Weights of a small transformer language model.
Size: 12 layers, width 320, 10 heads of 32, MLP 1280 tanh GELU, 17.6M parameters.
Architecture: LayerNorm before each block, learned positions, biases, tied embeddings.
Training: 546M tokens, 4164 steps.
Each number is 128 + 24 x the weight over its row's rms, rounded and kept within 0 to 255. Layers, rows and columns count from 0. Numbers have three digits each. The size before them is the row's rms in percent of the matrix's.

# up: layer 7 MLP up, 1280x320, rms 0.101, rows 1124-1166, columns 160-319
# down: layer 7 MLP down (transposed), 1280x320, rms 0.106, rows 1124-1165, columns 160-319
up1124 094:153100093128131163085120137128117121125115141084137131146157176115161143104104168159080138106107137115102129145159134062162159114113104080090110146099105134149098117088111088142129119132132130154122110105134120150144115125107095114170119144113100096119139073151114146180104143101123162147136113057118185096128141102131123190164146096091094143136106151096119106139138113123092135126089154108106149144140092163131127094130143110142089146122145107110139139159122106116137076114157107
down1124 100:142132122119094160164118143161135122136128184114122152121114155119133094135139121137129133134170123157159089121152133137145152146107121111127151127107128148112146107143162111143064073102150106125161109144127150150157090101081110154130146158155088132164136079074134120164132120108136154137108147123114117120128106117123101147147129138155186115116113180166137088124120135123162120114136114146118133107194131108145139140143152155143094125171111119108122123100158146114133157134157088
up1125 096:119132165155155126161123103127149123173169111106105137123089172088144159106100147111143106120128131184087133104166156127127109128189143150161152128128134122121096147126155118119142108143166111141102124117116130132122132137133129122136116137134168109096182124140100120176131109068126097155132132104134102126128102132092137162124121100128084120149122137138103167090101130115125129104149140089101127148106088177110114100134166131130140088123130099108131094148094139133138102124098121
down1125 100:081149140087139127097168129098118121127193132122123133128133109120172157140116100110141140121128134100136121103163127131122149138128120130146098154093127127057128096124128115126150114101102078169125146193111105090141129153125144159118165128116131123098141089106118108142116147100069131101131137125138094144122123107091193152130117117140122096123150129139144125131127143167165154129086160126077167114118126129128186133140108126120161124171129146140124127122141135187103126120164102
up1126 100:091104126124115121126192110154149119152104090134125092131122174161152158092139091151120142166169102121116115105156144097131150156164131107107124130064145132146116099101143182111148131116122111136165135140134193140140132180078115146131112140126157121171143144070133122121172139112094131120123156112115137088141107124117173149099147125144117146121147150132112128151141126133117116112114114169134103151127149167137135129100101129136110144117083141117186100145111112123132118117155156
down1126 103:125129116147135136137096095163085119096126124137104107107134102140120136134132096123175133110159145146102135096098127117134134112128131184160145101155111124132130104121104071123189132112169130186089125123111140149122123129125124125124149119151080133123110129172081125129120128131123155113138108114149100147133123146149098112158117156098189147116176119104148108105150117114125114129123151121117084125103146123104110124075133111104153133130167120189156101081144131173122160121109151
up1127 100:099158088097109075110102145130117138137130140152146137135120177093130118154150120127175135114130107116203139103134073116149167183125125178121144099130075139158106132157131157108149137112178127120059107132168174139065133123094128133162121165092144119127118131125102127121139127137143111126123107097139118129129112162119140160128133160138170181141139138147123144112136101158130135136129163156129137172127103111160123089148137111096108135103110178143132162146118156139126155123128076
down1127 091:132092159161108142107130084150126133150144145134130113145136134110155165087148091119099132118112079085145068161125096150105124120135159134089095126080132125119122120075121072115086101146092138084120120130093148111145120102108157094140101130117190123136118177107108135108079129124109143154104109143138106134118115163103131142107138111129101128152128121130117033153151169141145134113142148124137136134116109099161147170120148163123124146125131080098123145113125118134150129102104140
up1128 099:167121161106131127160139143145122131133108129136133121140122183152112141188094130158116172143115132145111132134106076150170124138112099122131126128150130109173058149120111143169121128077105110131135132141147124120141136152182129119132108130105124118164133116138145137133145078139118116075138141135129144150177110116136127101146116171138131158159127112112135113117153118159136118121142117140114114102087132119120107115178116182165155123171135151121111110092093091133167106121135115
down1128 102:105148098170084143131114123108138111076132152131067134133109115149099134100165135110167156104120136152127144148144120132114100136136141121119135109145128144146125132125074120131166160116164117144104097100121130130111140144124132093091157091125134138116137112179149124081131136151168149126126122109163118150185082119104103116127149086111081160167116129155128115138110114094140163149151143131119090105148159115102150112088105151115127117123115151133154118131127192136123169084100139
up1129 109:122169115113155076145089133138161151156120141114088121128119145173120154165152153143119102124170109148091117146139150141151147100128139094127174138132110097114125159108129148144100108115100142109090158078105133140122120152152156127163119129088117153180139110074119151104096123130084110136121120084134102055132141128084128130166129126138128118125115136143105134098139122084159131070144164146130112124095106139144125134165133115121151109114155124167107147114064101132119113133162128
down1129 111:107137125146102103091157145098076131110125133115174146110131166111153154144144141125140126127139119181147112171113139125143101132131120122138142114106134127106118130117085142117108149083107164144109146109103141181119143148153153113121142138141143130145095143138141159120098104125127133135170109091127143150148101110109186135103097142159101112144084116106134129156107097087100153119118148110119097156147122170146106152108137142139118133134142164089161115134130109078081116184107147
up1130 109:131118148136143145134105137116130192103110140093104132160151117109144092127135145086138126110165163104087102102164108146111121137130139082123173118133125135124129086135116155119129135134124164096116117132136151054123105138098144128133152129122147100122130145092082111080136154098116147129138133117094094090120129147167139112133092106124089131105133102141121108115116150165136148140104152136130169139143167139120123127151128146141128096136156094125171155089147146150143110099120121
down1130 112:115160121143170109113089129099067151133130137116136125133140148132134100131144114144111130149139142121132134084147124095087119096078131127148153107115117130138160127119104142099125138099180108171089104096111132116178091139153167093118157166100127103128129147108094131133086125111144135150127139127152186132082096139174152107123186141128125085178105139129102112108165118192112127131111109137150127156140147115097131134109110092124144139114078137147137132112096111167119081182147149
up1131 105:122135132163146129151092122108122113131135135132105169126122114101137116074109115083128159114066121133146149130169122099150111098130160120110116122093131106137112124107139113117127107144169131143103096145146113122099078133116119119158126118153175123136137087124094127117125123175116149166134119178116118139155149096151117113104124121112103119122163075114129160118133101114079132155123142114165115123140112117128140109064123117129134146123152178143084099135123159148233117146110075
down1131 111:106121159096151135112135142110128159166135167144161117129117130109148145114127078142162192124105104139131146137133116079145142132108099108107114140102105107148128114110106115164138095121171141124154126129105159137095122140147110139133143155110157160132117081134134162120152110119132077158136168090130127116133159094126142121117090133092136103140157129146113132172146136094110099133184098148146124139143097130156121134069115141141192114131205134113107124153127119097107147122127145
up1132 105:083115092135174119125123124138152151097140182151142081136141132114134124110083172109125142114119174092100118121130129151160122150127139156070123114123137103150139114142120105122149174115106113114105137160119102122111090112097140122110153101115177120138168097113121119154083118179083130140131095114116099155138166084151153168118126094116140107152129162121177145134114109134139153117134110128135139135144106155157137111140170098116139123173105098102141158117141143122146116151160090
down1132 108:115149122103143110165112115134133117183102144110086172156086156126128145174138142114173140146097107082131127104100140144164124102125153084138135127121126097120136107137102091110120144143141118162130154132105097145104133136125132147103099112145149138151111130149126132071134135178160142139129093122126146144143132114093120157135101118161134103118175140128094119118143138108159160124105135093121145109112111135109119159137092130127145126121170124128143140138128152119099144155125184
up1133 094:152149100166158161107145160155149136115138154081138088088119114113104135149130121158132121144106146116136174103140105067156134120109162103114100147127160071077153065127089143173146103115094114132106096130143153157129165134149100141146092137122089148102114099104164094160119132121125136104135178177128137110107118123086133144116122167135153117130137092183130092091133122108137133180102129110131136101147109100125112174128111101130131126108124103137148142121152136144112185126137081
down1133 099:153124124157132145088119143133084157142135125127118136159082116083164162124136177139115103101137118093118123144171141164076114105152141091120116141185086121149129160134115098096084120116163116140108139139136170125112115138137085117138130133120152134099135139155119097075122093131080100159162098134089141105142156125138105112188119144166105154135106166131119118108114089140137138081096128125138102130151130132115150133126131144091139104138120099097133113118127121113103104094150148
up1134 101:129152127158109167137133113139145133125086126131119151163108126112123092105101105128150147102097104130123115141113133073121134092147157166176092072185128164145134139125114098111100118154117137132114103064124106107119155157138118145161151083102163165102121167117102084095132130114116160150095118113134103117125130076144083147124118114125136169071094126103136125146155174093100110057112134135147124137125078110136151122092115151124055146132070137121129158142147163105118104133101111
down1134 098:100090142099160103169160131113148122145141138136129092109124127165156142164149120118137124119147132131124158093131132131141115184114145125086144152099143154106101110163082151134147102127146161114163152152141158156129069121113107158112136139130116143120133112115104144143145089173131141120109172144141147152150113113159143122110123108130129109152139122135099158132151150162126150124100138156151139120102182131104097110107132123129123151159173124103124070161166100083148136131149132
up1135 094:149141145136106128140123118122120116119151111121147124117065164118147129201131073146098095110193124162128154125147157124080149104088137110171124100087142164147132119152119130115125101122150113112144137147090111114124147153132140156165149106172126099118079091133127120110125106122116185148047125112099127117102153119109132111158094129135127121198122125132154103105144114150119109149164134175139124132123160122152156150134141134170180098167121100113141122116126118138105162146090117
down1135 092:126161144153154146118106102101100151120109128183139127070140134112102102079154107112112097126103156119127121108138122130120108151153137119147118128121105117137125165133139139101138150124116161182124147121142113194175097135109103108152108121138150151119136159095102164148094158111111108120144123162118129114117181122155148117121128155120204168108140157109105113134120083146162092094107127120109137138158110129134111140098132132119115141146158151139101145129113137076134114152150095
up1136 103:133094144093129148103131117081163118154126119140134114166115085133112139143074092147124157126160110162088134182156191131122154166101133158157130121145178150099124149142172118129163122135102107146137144090155114131096141151115161144116126102133091139132113131086118104132120125122110128124142123108115150117104142156138141162101116078108149187126125136145175158123117133120184156134129116125122158150122095141118128145114100109116104118154076141125085119132148153129182159147145169
down1136 094:116156119119137129174160113099118151127119094153121119120104149138140113119133087109147104132081155098112112095145093117103138120109133120112123143109075137174109067127109144128112151171124141112121122122096098149137136178154141095128134117122124111128095111114151117153097126106130115135079154176150097140111130114122107060105134140145133106156105115123140110166122125119120098074145163121133147089108109088133145149128148105128180120154142177151136145164072149156144140111170136
up1137 108:165104132153136142124105150114077114092119148109082107107099167138147069157139140105115127170151142145160127129137124112141129070147147185097120128128086188133102139129142137108174155130112127114114151102149135120129143097134095107152135179141124175149123110144104089113136128121136141180133049155124126115115167162165124138140120200119129142131110161150140143166128152116116135129139120123101111172113113124095132109121136134093156147132132114108083112127145089120131172103144086
down1137 098:104153111125117176130108148112106137163121124153000128105123125181137161116113130095104130089121117167132098133110158144115104087106163147155157144127112162128110107159143150120115121142144131107147111136112090103124181154156148141121116103123116133156152101152115130157149152093104125146135098103152127132145126128093092112126128144132102136151091114132156177126146132143178090131156131172140112150127096116160134149112096120113110155164151116096102131107108142149138127129138119
up1138 095:139148103119114134136120122141100113100130129127160135155140137088120127112129151137085158152097148117115122129150156108133136114127164120141092107140079146122128106094121153119141121096157168149080122149150115088128143135142108082097177139135138114110132127125173100169085083143121162123096142155146110109123115141108140109115138160124174128125129141103148126119132136170088125167156222142114090134116141142110092140162104110147118090088104096110116157146104109136148129111094132
down1138 098:120108088118115169156164173117111103153106149111095119138134114110105109114151165127115136127145145130142107093076132177152072154139112115114117144164093127140130155172130124123107129147076103144130118133149119139103144090134116120122098117095117118135142106101131165145108151129145134106141108121166105124145142100155171071139111131085095105126113114142151112089103113150172132090123128155128153148147126113117122091144084152110136133174116176131135096163117150152112117167155123
up1139 114:117125105110176133155120124160144131122109137129067140131204161129121136119130130169155112082100110097122108110120115141160136134106096118127149100074116160150087165115140143124166130163126132203169116101164118103122170122084149158130089138119116176155107101118115163128130137116122082160122094113116120114129158136096113117157151103127126081134094106126107111130147121141162120135163120141151155146146121157096162116099075098096090111160127111112183157097138103178094115134117102
down1139 110:108152095096133101101132120123156165114122136156118124175179103144124124131117119174089131098123128090119116102099063109114121125087140109136112131123152143144133147113128145147132149140122177121112166128125138157110208122097104142118100127117101176147120155121106137148151137089074113151155126102127110080124154163094131137119139123095140161132119153096092144138121096141167135100141134116181149161174132162093126156169098132128113122115095080098124161099136120131108114102165113
up1140 118:154135157107110098102173144134080140138123076176135142137114120131127094115104118103130114093129148119122123137157146117168124097081096106138082123142130115143138139148104112112141155128142152112119143138141141137115120117143109185084138117143117135131136129094134163109111118138216126153136132127112113120109132180109117139091094098118163118159118151116154116060175140100133107098078101143144127102172146091126094110117143140158105092134117127078103113105157126127094091103069131
down1140 091:105157168107113117057158154116118138123143110151151133121097104107128135109144119143128152142107098102109126172158124128115099149133079125137107118124161122150091115149142193112155137102138144112082122078144117123173088106125102159187149120158165138118118124104081117099117145142168178162122135155115142145096129131081128120133118138166103134153110115119134121114120136090179104120148105149110168098104086084167134115134175124136144141153130129119104124119078121168119109137125119
up1141 097:115116128135184127097136101143146088145134144153149113145097111144160128119138085156073132119091111103156150134139123158137144165110148136101113146186095107169120137093134170188089118141160147131127118119147170116121101128143104138120153080168121113135148139123117125123112145151091147128117144157123184133117134140143158122155106137146137137171136116096114082149087107180145126122100164132136113155106116116100107096115128119178134139118140113106113124141157103153084174148111145
down1141 100:177136144078146127159142133113164157129106115103168165100114156190139134124112146111158130156166125116114127118142112136124106118124116180142108159067117145110139154142170169135095143161133102145147100132119152099166105073133148118083107140119099152145150079102096102164099154136158123131120113118186117123109130115103164130063148146162101098121167099113138127099141100112137124154121125139171143103108147090120125149121141150132092123120117131116113118140125103128087133116080122
up1142 100:161119113093102103108102127152116116140110097110116115135121103138132121137102099141132119143124174103099169149160136107164134152161125123148118153099136151155151169177114089099138118197124136126084136067129130142131153094135137134149141128123140152132131115147087160158152073127168128134101120108117112080094129122116070117143123135098121149117121148120131090108130113130176121145198100127157174103106142097131140156102137100133123132104185141145108158115097170137116108092104106
down1142 094:091159150116107118087129115128098142120131167167131130128127129095165113144114130093127130115123122117097097162175123089139121109119136154141153143148179081110106153140134186128149111094138123161113139127130095114114092160140097146133133123145154118155110166131104097142100170149114153116100143138156154116167126105090145158126127108112129144157134145105143159130141091125184141130112163158114167150124077109169116104111152143119112115080115101126088112127120117139117124141142129
up1143 089:181097094154116122116124141134122150128117118082151139107113143097116144091130157169139086159124162123123106105146123152133118165123143106144171122116113116132160139127149090152123077153128134163092104139100135181131109157182091128126162138109108083150141147117119132118119118153124149115157138087152173110125129164170155157176083149157125157143125097180109153081096138146178145138153148130117145116135136196127125057127117132125120091127136129158146117120156161153122106158128146
down1143 096:101124105099102163173114108113140115130124128134144137129174138105101112147106102118113145081129200130077067129111126067107117129156132129141127098133140122127138119152196084111140125121094118100134129133161151145102126134100134118126156135129124123149124180143115106102135161148110154119135134090167096102118114105151080144129102146144149109105135133151119144091140130170153158103135139152144137122135143133135107111110160162143092105155131138129139126106115130164115137140078142
up1144 103:131128095160133130133108146127118145143150128146120128107103134112187113172160095095138142127129155106130122145126145164087171130074158088132098092181131126115131141149123125153068108096117141093093123128104154130156152125146117087112122132142111083102141158146144083130136150124105125129145111117094126096129089136104132136140144116100132154106142087150142148135095136145145185115139129092126124156119133136127097176155132141151125099121145119142167155118116102150138137103130163
down1144 107:121122141117182097123162106121120126168094118120075076114091126106105105148152152155114076125139144124127147114116076141158134116130111086096143131108143118125117135137138137113097095092096129123136154140146151139112095126149137129111134151164121127150108154170130144144148116133111147136138160128155139124106171097180132114138154138120126102118105157111139134086169126155106149130172119109106100175101132143136114137097123123151095153146142119113124138106095127111107154172104109
up1145 105:177145094117118114154116160133111152145112104114113144115130148176130137125099145138107111142101134101096125106153117142127135136142100085116134125142122122106132111110148166118124094164145144158142137134154147122163169157098109132106117154180137148118128134107097164121172129123153167169097147132132144160092180106176126148083126080127120139147144116130159080106097120134133069132096075125160101111150119073142113135098099153122135130174097140144125122124122123147158060153107112
down1145 110:134126142156112127128122154115124143118149148079113107135105124146140120100069138152081082131090113158126091140166111156134119135117148117116180146135150115130131097094150134099142127077134156117120144107094183136113135101143154119130140098148151109151138149173127135141117146140099152123091144104135108162115114094150117124093115136098056136117110105094171140132129143114153088101095086114148097104130144120137072095148108148109122140140145161101115076136134120117145099091128105
up1146 095:103120127145107157135112104163104107108154134160096143091093123123150176142089116173117110116113115077124115132112116134101118152143145122156128133082164099167155098113129134065108168140119111148136125155122133101168135121090107145135151155141141120157169114120125155131135150123145160143099130118094136140121110107106140115142141110166158107177102092119118093162167120122096139143130084155134114073115152108131094132112144137100127118127168160135098147161130131157156131141060158
down1146 104:076112145144151119105186138117120148157165133134163124118139138118148150156139152116142151158119155083112100088116132135129129136137111106136152134128118110086136148129127095132168121135134083133089140149167107085138179123148144176141137150090113134176133139123129097116168110123148131088134145152161105174106122132170162124113146165192115118143150121131107152121150163153127143153163088193121147147182115143051149134140130119117120103124134125129141121125104123082138097167099095
up1147 087:141159125142158077144099114132122151132106144121097141110106096140142168138119115146111154154136098118082078107150135134123115116129139086144084116119146149132115114094119149097113115106135131110131122144102156123158129113111123176165171170132118141108131114134147140097138105096122138095131126147107084103172162104133150150129100132099135101153111083114132123150071158126110091118147164150135126096108077170160094179067133117111151142143151143168101134141135137074147137136115133
down1147 091:152129111126085130133161156124143118171110120172115114158140112104130160112115103094135162116144149082138118117167148131134124154103131125071110140136066055095134112134129153160125125146102112110145139120145160122122141090118128116125114158175098141130094164147109112161129117099159139133153145092114138171145143130118116120104157123143133155107107160180145109139191108143150142139174154117114122122151170113143128177097135154157103097136053104073197123138096114120171132128111136
up1148 103:094133131118142117121107095103154137113081116117171132108148156183138164141126155112143120166126122136142154099129124083153131132101138124149131142118094081140132182109164109111128121157128123093103153102143167146149134120112112089137105117129208133118101144130150136125148136133175096115111117142117127118091144070152124136124143135101119134157158125114113139129104136102070145117177073120089127108110153123217117147113123125117096144122098150089140102122117127162146143115131149
down1148 101:185109141115120163115106155131131144130147136113105173148084097099125106142110128164161141055099121137112107154134109115159139126138091141096125142160118109104089125131131135142120119101096102098115122195125127115122114145149117132187116148054107119111125086109118103141108107107120162153122131124140152117137088107129122099134112139146183157145125131096073109135171138132124137162114193102091122165120185146111186082128104092109138125144124103125094147113127162100140128089127150
up1149 104:130152102114106139135133133129123123113151194110141137169127127112119152102092115123143146124133153106157119126169153118127123112136147157148089106110143190130110162151146134142186110132145147152147124104127121113158153110140117165167117117115150127125136113101126157100097164120124152121157130142145149093108138090174148126074112170104103151158143106120093167137112079081128150154091150118128155095113126115102147108141116098155138149117110102116125156090096121114116136117157091
down1149 105:136183094168084149138134102158165158161117158121086155085165145147123132134152127166126105110132124145166112156148145138125126122125130096145106143106152110104140150158087110143146150117129116156114127141120165107096168158120119099094116146155104164107136078108154166122115136209146137067119111116129122152134115130164145105167115118126148164125124144120128128113143157122144101130098120109106118150155147152131117163119172096154138100136137150121125123155111087118097146127091147
up1150 104:124138086129121152108074121130141138140148141186137169188127134142142150083126132114148136099190165118124128105138166140135112117138101112104100066117092074091099111140139135113136110093121103125089137120114126123115164104086134107142155124113119137140148139121111101124132107133137134114127107129172156106136149150124135104128142113139113079166116181171136151114151079152092112155128184173134142113089095154076155103147115146121163104114158127127128137128124148134096124104138111
down1150 106:132150090119113168144136119143174169104139090144146133125104100137133109149143155135143143152109080139141129086131109101146154131107102136127151111124106121127142070105079134129110125117111135120139086134126128096107168131151119069193124075110114131143120155128124116153141094160127159137092120120105164145133117153122106139136171132136128128136120073072115136136122146175142134116096118114124084126107116164154103132103120103159132144161110104140143106110126152124154152153145123
up1151 097:141149102132121137145127136142162127146100142112137149152101100153132147144180130101111103139112134119108110105164130104116066119134128139113095161127128133118110097123128143162139102178116120127116138113137117112147150105120205117136140096146148103121151115129113084110145162141146123123135152101166117147158114144151143154122119137100133129122155106108100121149168121143147079109142131137136100078115156107107107086144120063177146089154153067155108168105124143155127112108146122
down1151 100:111086086171093095119101126114152091120151157108130121131125123121148176123180159149132119114138145159136088107123092141080106115129130101172111145124137156124137115169162137116143149124143112081119148095121124127152173095114149127150130085154087130137101140120151101121120130163107167109139145115119104124113146103117142120143165087173104150112164146160127124158102118158068134134114096114132135121134121140116127136150107188136138134086094125114162147120130108117139164093130094
up1152 103:133131087127103127134202132109114137142149155112159160153126132131124158098162097116113132154144163113098156142143100143150114135105131131105123160152121158126084138164110132101112120126147124116148132153125114138112125124137109170125182142129150144138081196099125073133127107128157118134126131125137090123122180139147141120154125147105105090137108090118118140139106109090111131151087163126159137195163091123109138113132098170122129170140081117136076157128079067105104125137129117
down1152 096:107125119111131128152078141108148145108105120169087106142124136091145056127149118124110195152080115126132155084097109120124123109150148097135134157125103106125128094091147109155085124176109137051097110165114149128119122150159134138138143122131139121119127121132129138150138106157113134128117098130097161129117146096112091109162111146167163163136113114117136108165133142153062139149155143126143129133129147099134138126113143108122150141112154149139142097086135122141134130114100119
up1153 104:101142118138132125136128126175154153142169166106076098118104182097152148118118130172155130132169145164172133165068136152123137163146140107135106126106098171140119117150111111207131153122151118114119166156162089114111132148128142131142123105145119154133162112158132115121111130106133138078082174130155127116136089133158127140167153120124175117146171120136146120150088146113126138126105139109119128079127154124137145107125099114131128158173142155105147161144135117145138103112187122
down1153 104:137139090156105120137121188105136098159146122134102130101103142115116134147118162137176179160151108104113132099122152149078155179106151124087138179125144169150115107131097117097165170126170090146120156107146147170091101141107129122113101077082157147156132135163151102109122100128105114116175183122145134121139157084111142120161173162117090130125143132128084121159150129120091145144135110130096131139110113129110084194136131129114124092141158109099159114143122102103157097122144136
up1154 096:130134153116083108159143099185134183123126136087147128114167113103124142090121135125166157090095153168117119140200097111148104107171161137103144098154145101122149066096110105146147123102095140148139148111171148150103134145129109134144110105175149106141094114149122115156136145122041127127114130163131086098136139143120153155114131135099156109152102080139125129089120133113104111119110141113088110106139138135151120124144139131085136141137092134109165147127134129158153165149140130
down1154 091:154148136131153120148140156117132160118141137135133141096124170117096128146160136146156135169112114137159137133116095130132147149122099164167110131103123164158126102156083136123108090114147118110105074145104128119126116177119170136101117122114131127132141107105134131090117134086173078145148176089124139151126155101110155098121100152122115121097155143154150102158099130116157131163116138115076121089120148114149090137137095106107139099181164114113085110135128071113128074123104120
up1155 109:076126150112146167125163129126118124160125131060109097117122102166117104140111122114149137130145170129104092110104167135160129165134132129095097128123152126122122132126092133144140086168134121136120106119147102118148101097105142171124134109132083095158153150129093146125141156117162102133113105092134162148107141153100148161128141095139171097096176116142121111137155126144126105105121121153145125107146142122109128123118133105145152116112113079142128121155135108138151156159120127
down1155 109:100120133151151092109118107086138140119143111109145137138106120106172140096129143138089110136111138123130143180172117146124126143114102147157125114108108140140099128085100172126167100129113153097116144141154141106154133121115136103135132154142139115077123104163108120150128127139125106128168075149110134106125143123138099086170099128133092140123086137177175196099134099139161115113134104121128151124108128082125154099079147147154165119098156116106084090099117085093163155121091108
up1156 104:132126142112170145099109185134136147141156110129151122171156103114164154169121070113149118151146124105111135093176082146128132118148151121089146124130125118096135112122148099124126128118110142151158145142096157124161123152150171116118140129151136150132141109197137093160145124123111124097152094145127140142144123102147162112114111130145120128096117126117155117129125108122069146154157122135138126107102130123194103112122144127160118169133162157104167138095099164036124074100178093
down1156 101:120125122080143147141129138140135135100126126150148144110139171149085126115099145135171135132155141146133126136116139116124089190144131113118103148127141126101126092127078188149119114120118129123163112130115098120125134118126110173103125104070116129124099121117113159153140111106084121141159107098157171141132110171145080152143149143122157138121125127111101117131147163143180168104136129089160096124123169145096158117149128151099127127118146130113125123148137127198129131129084135
up1157 104:122138099157116147175181118134127140107140139135162103091107133137149091141136151123112098098123137130127112100131152117114142139124107081095109121135129126132127151133108143110170106201118127153187128117199128142151126124098101145121138172115111113142108105101104146145128111141133158117119168103090130132067144118087139138146115127179162140145148132143112164111121136112107133142096108148079086131121136152080161166113146077125116115170146072106123099100130127115135154151129160
down1157 105:144150119129105112139181141095086158125133125132151113147135174119152067157122136135164139169086142096120133167099121101137097143129114111133121121121078088125136111170095127117149109072083088121130151156161151098148142123125127166106141123150092083142127111141118112117193125146151133158107091153137133188134125151130114146111160077124139104112102154065064142126160144143117145143143108129073105123108137108140114121113159068140089129137142091120083115141118117128133109137110140
up1158 102:111124091111112133072148127084129112129143125126097150133137142131150100144136160148159126165132129149139124113132118127169174117083156156114114124110119174174097092111156081091173118117104155101111089079164123160095138122148134136115111157126125085123129100104154168152099106111193109115120139129135114124130131103120152137151117138127118143132149132127110147116116124118085105126162135097147167100157155154152106168141121155152127080127128086124094162115148105131125132105155111
down1158 101:108156135118152155172134096168115146194100095118093152120102111103154150106148143146139132108105126140124119136185126135085126112152103122117104168140141150129125146108121079159111163119094098131120144099125116101150098119128120108121145037156127143127150118102168140141161113140117139093141137146154110164136104108120093123120152097122140089152115133105123106141122133135139155154100081153162129104137122118123112128140165133130106110155173131126153141182127091154111102147127099
up1159 103:144122110111112096120116105097152141107157159131111128118126105187138167161133100100098113079145098101127112134150076155130150135082144132114109154083149133126158106124091122165152110150153122130112119104130129128136176128099127128151112153111109080108146099126152173115150130107136106171159142101118147121145117130126159163128140102158147101193113129170136149099148111123142130142124141124081136105160112141099142165101138142148101145128141114122129155132122131139160116095145147
down1159 110:088126143063091128127148128092132131143151148142156135144117141125145137082129121116095143168084133108145123119106137096140161114112113078132091118109180089147140159143153119094133114147110128131133171076153166106140196109114122114136154097138164158143135131128136147153082157134095092098120160136103142092170084133133102160141100120143108157089140121134168082125096154122102132125085170129093142111121174141154159101167155088118116139120121143110141093098136136134146113112116130
up1160 093:092158111105148088131172152128119160107084136133130135141119203125125115127128145127127135124110146160146116139137120100114164148109102102124137098130112141141140143141124159121124132168143125128115106100082148105160131156112123118089152119143144167130112083134130106120148131112162143149118123132142141067153107135144124123127124121151127162082142113102145128134192128150118136170101140119114154134080156131157099141120151189094129191139080131103163097135164116121122120146111163
down1160 099:134084118110142132138092134107187165142163160128137135135143094102080156101106061125102177107092139128120152110140106150111091112127152137153145125125111128108111102097097120109155117080139122167132101131166105150075168139129131121146085136128146161100165149134144141124107143121100107123150131118119115168109130099110137100148125106124145141164139124132100172120104152101146137156116132146128068049118123151122091133184083118105130114155146115134124160117112105115080105128152127
up1161 088:086123125147139115113115141119105101154120120174103151123139156130138083146156093169123145059145111106145083104180121156152135137108136098092159171139124149115142139162105129141135107095100192138099114113113118116138138120127119110135154151144139159121148097155141129129116118151108141122135130104136122119126125106117149175123130167140148166156175104138137131180183079131140136116120133123110112097123124145116104114145118152175112126108086123105147186122089104141121142175105085
down1161 095:152099132129126125145153136142110141113117149128098095120105080194095152152113150071126074140130139145174125133139133163141125127124127131068156105132127092094129128135117132144101128154100130137124111094140142133126132115164151122185120129086103141118117138154112151141131116101174072102108143112153121163141149112112108126150109113119132077116145150117156174083091134082088149161145112129160133129139134141148102118147106119116126141171126108106111143151139150106146152137134187
up1162 090:116098123146128130114091125141124126092158198154126099126201085161072127145088121151134087101147117108130091147145110090132147135138122130114147139117150124148091133088094129155104108173102151138125166118149205133150155138139145145154118148156118122099168095115140121065158122117104103089125125103116128131155108131125124117061173120096111148142143153125128090146113134103146153123118153107127138144135125106125115104141127139104124149085124142112110127117079153102144117114164103
down1162 096:141113119138093124128128152127110128109133116107125132123127113082148138154132113116162142141182117118123108098148178137110143156098117127090160150128099116092147125089086094162149148086119107166145149131097119174155110151147152150141130137157122135086093127132137096130108112109151162103123088139147165103138128102135130128111153103098154108136128159086146101120140087100167171127121111117154153080171137176171136120129114120137133126134185104123142160139116124114122139107131163
up1163 089:137120127101146116157129117180139144099108088169138151158153108126128144104148132095088148100137111105104134102121143172157128124160116118099120081073157159117104101085081137145122116118120128093086135095137124125137128087092166130105133132117160153108119144144172110109157069058171180107153106114121121165135119119129136114124155141129177102082120152142130153092127133107137114104144112093115145102124128123149143101122142151112124113126158137125150154095138181132131122115130138
down1163 092:121111137127095128132118136102120165175122172126122134136148103169152118156138124140132103086123111139119113139131144099128116115111138164153111161187126118073157135093157112115086097119133195133143156091144101125165164147129111128134115084175108139157164133139097120097137166144082093159100121074161123112094079125155095154131063119122080172139146115165135162125128117151158104125076122174129167130113109107147135153132095119127103109111184125116140107129154132169144132126106139
up1164 092:089106119131146130167126078080154106113155113111110104134108130115075138143121110171126120107110177141108136141117177126114112118105160136106117146119158188150177066182159131137153126111099129111135134129111120136129169146096136147096145107145137112125096094129168144149159113124140165161107111133183157128107165128151142113144130127122149121129099116123158100135185123128138161151156118130115164082092171117150108107105106094085109122149150130176118113137090118143134109123139118
down1164 095:137166137145123123124162176133137152164119158178078156154128110180114153127150074082114143122094145146126144128133116082188175120107120117114148150115083088102154110076155147124125106133148091131133161082121109099121146114137132075156116090116129155121106118143136141098140110137111130144135147099123133122186163152110129113119128106152117135133099120103081109115120145110093107112143130094104124145134126111123165096143165139148152101126129113128096163157097078148176157188128162
up1165 095:152102101069125095122127099166146145137115141066158161165125120100123154095116100138147149118115138122102113131098131147133097147106137123087114107127133153148119154081075147127130093130132103109134122164095134138113158076124118111086141135143153095155122134074166127130114131093145130135156129135133104141116131136130129133155143154131115105140135155125132091135124171125113139117163133107168079129158119143109140069116149086100125136156132123096147158147148105142111152143079136
down1165 101:121118123084180185159126136135088124140133131105166130149151146156148103108072114127133172132128117090135146129167089130157135121113099151155120134151122141163152174109129159167126159146167144136157074129150115143099113133127121137130162148104102113142176108127130128085134160116122102183128164121188178120119095095153112109130127112140121105146137161110149122118147101123141094136136116138106119130116114097113132148150105148142115113164166123046138135112108150094128157133152143
up1166 099:129105150108121109129168153140141147117117145117121077130088115103123123082094171108089128127136087143134182132138109124160093128136125140117130165160148160123196103122089113142105143129144097144129111100095117144093166132144144090122130156131147164151123116107099116120153137095132136100153127158118104138114172186163141131146116091126119086146118129130116110162104127145165100180135150105136150141127153103166130131079088127126102168120152162117142157176105120165117115154158170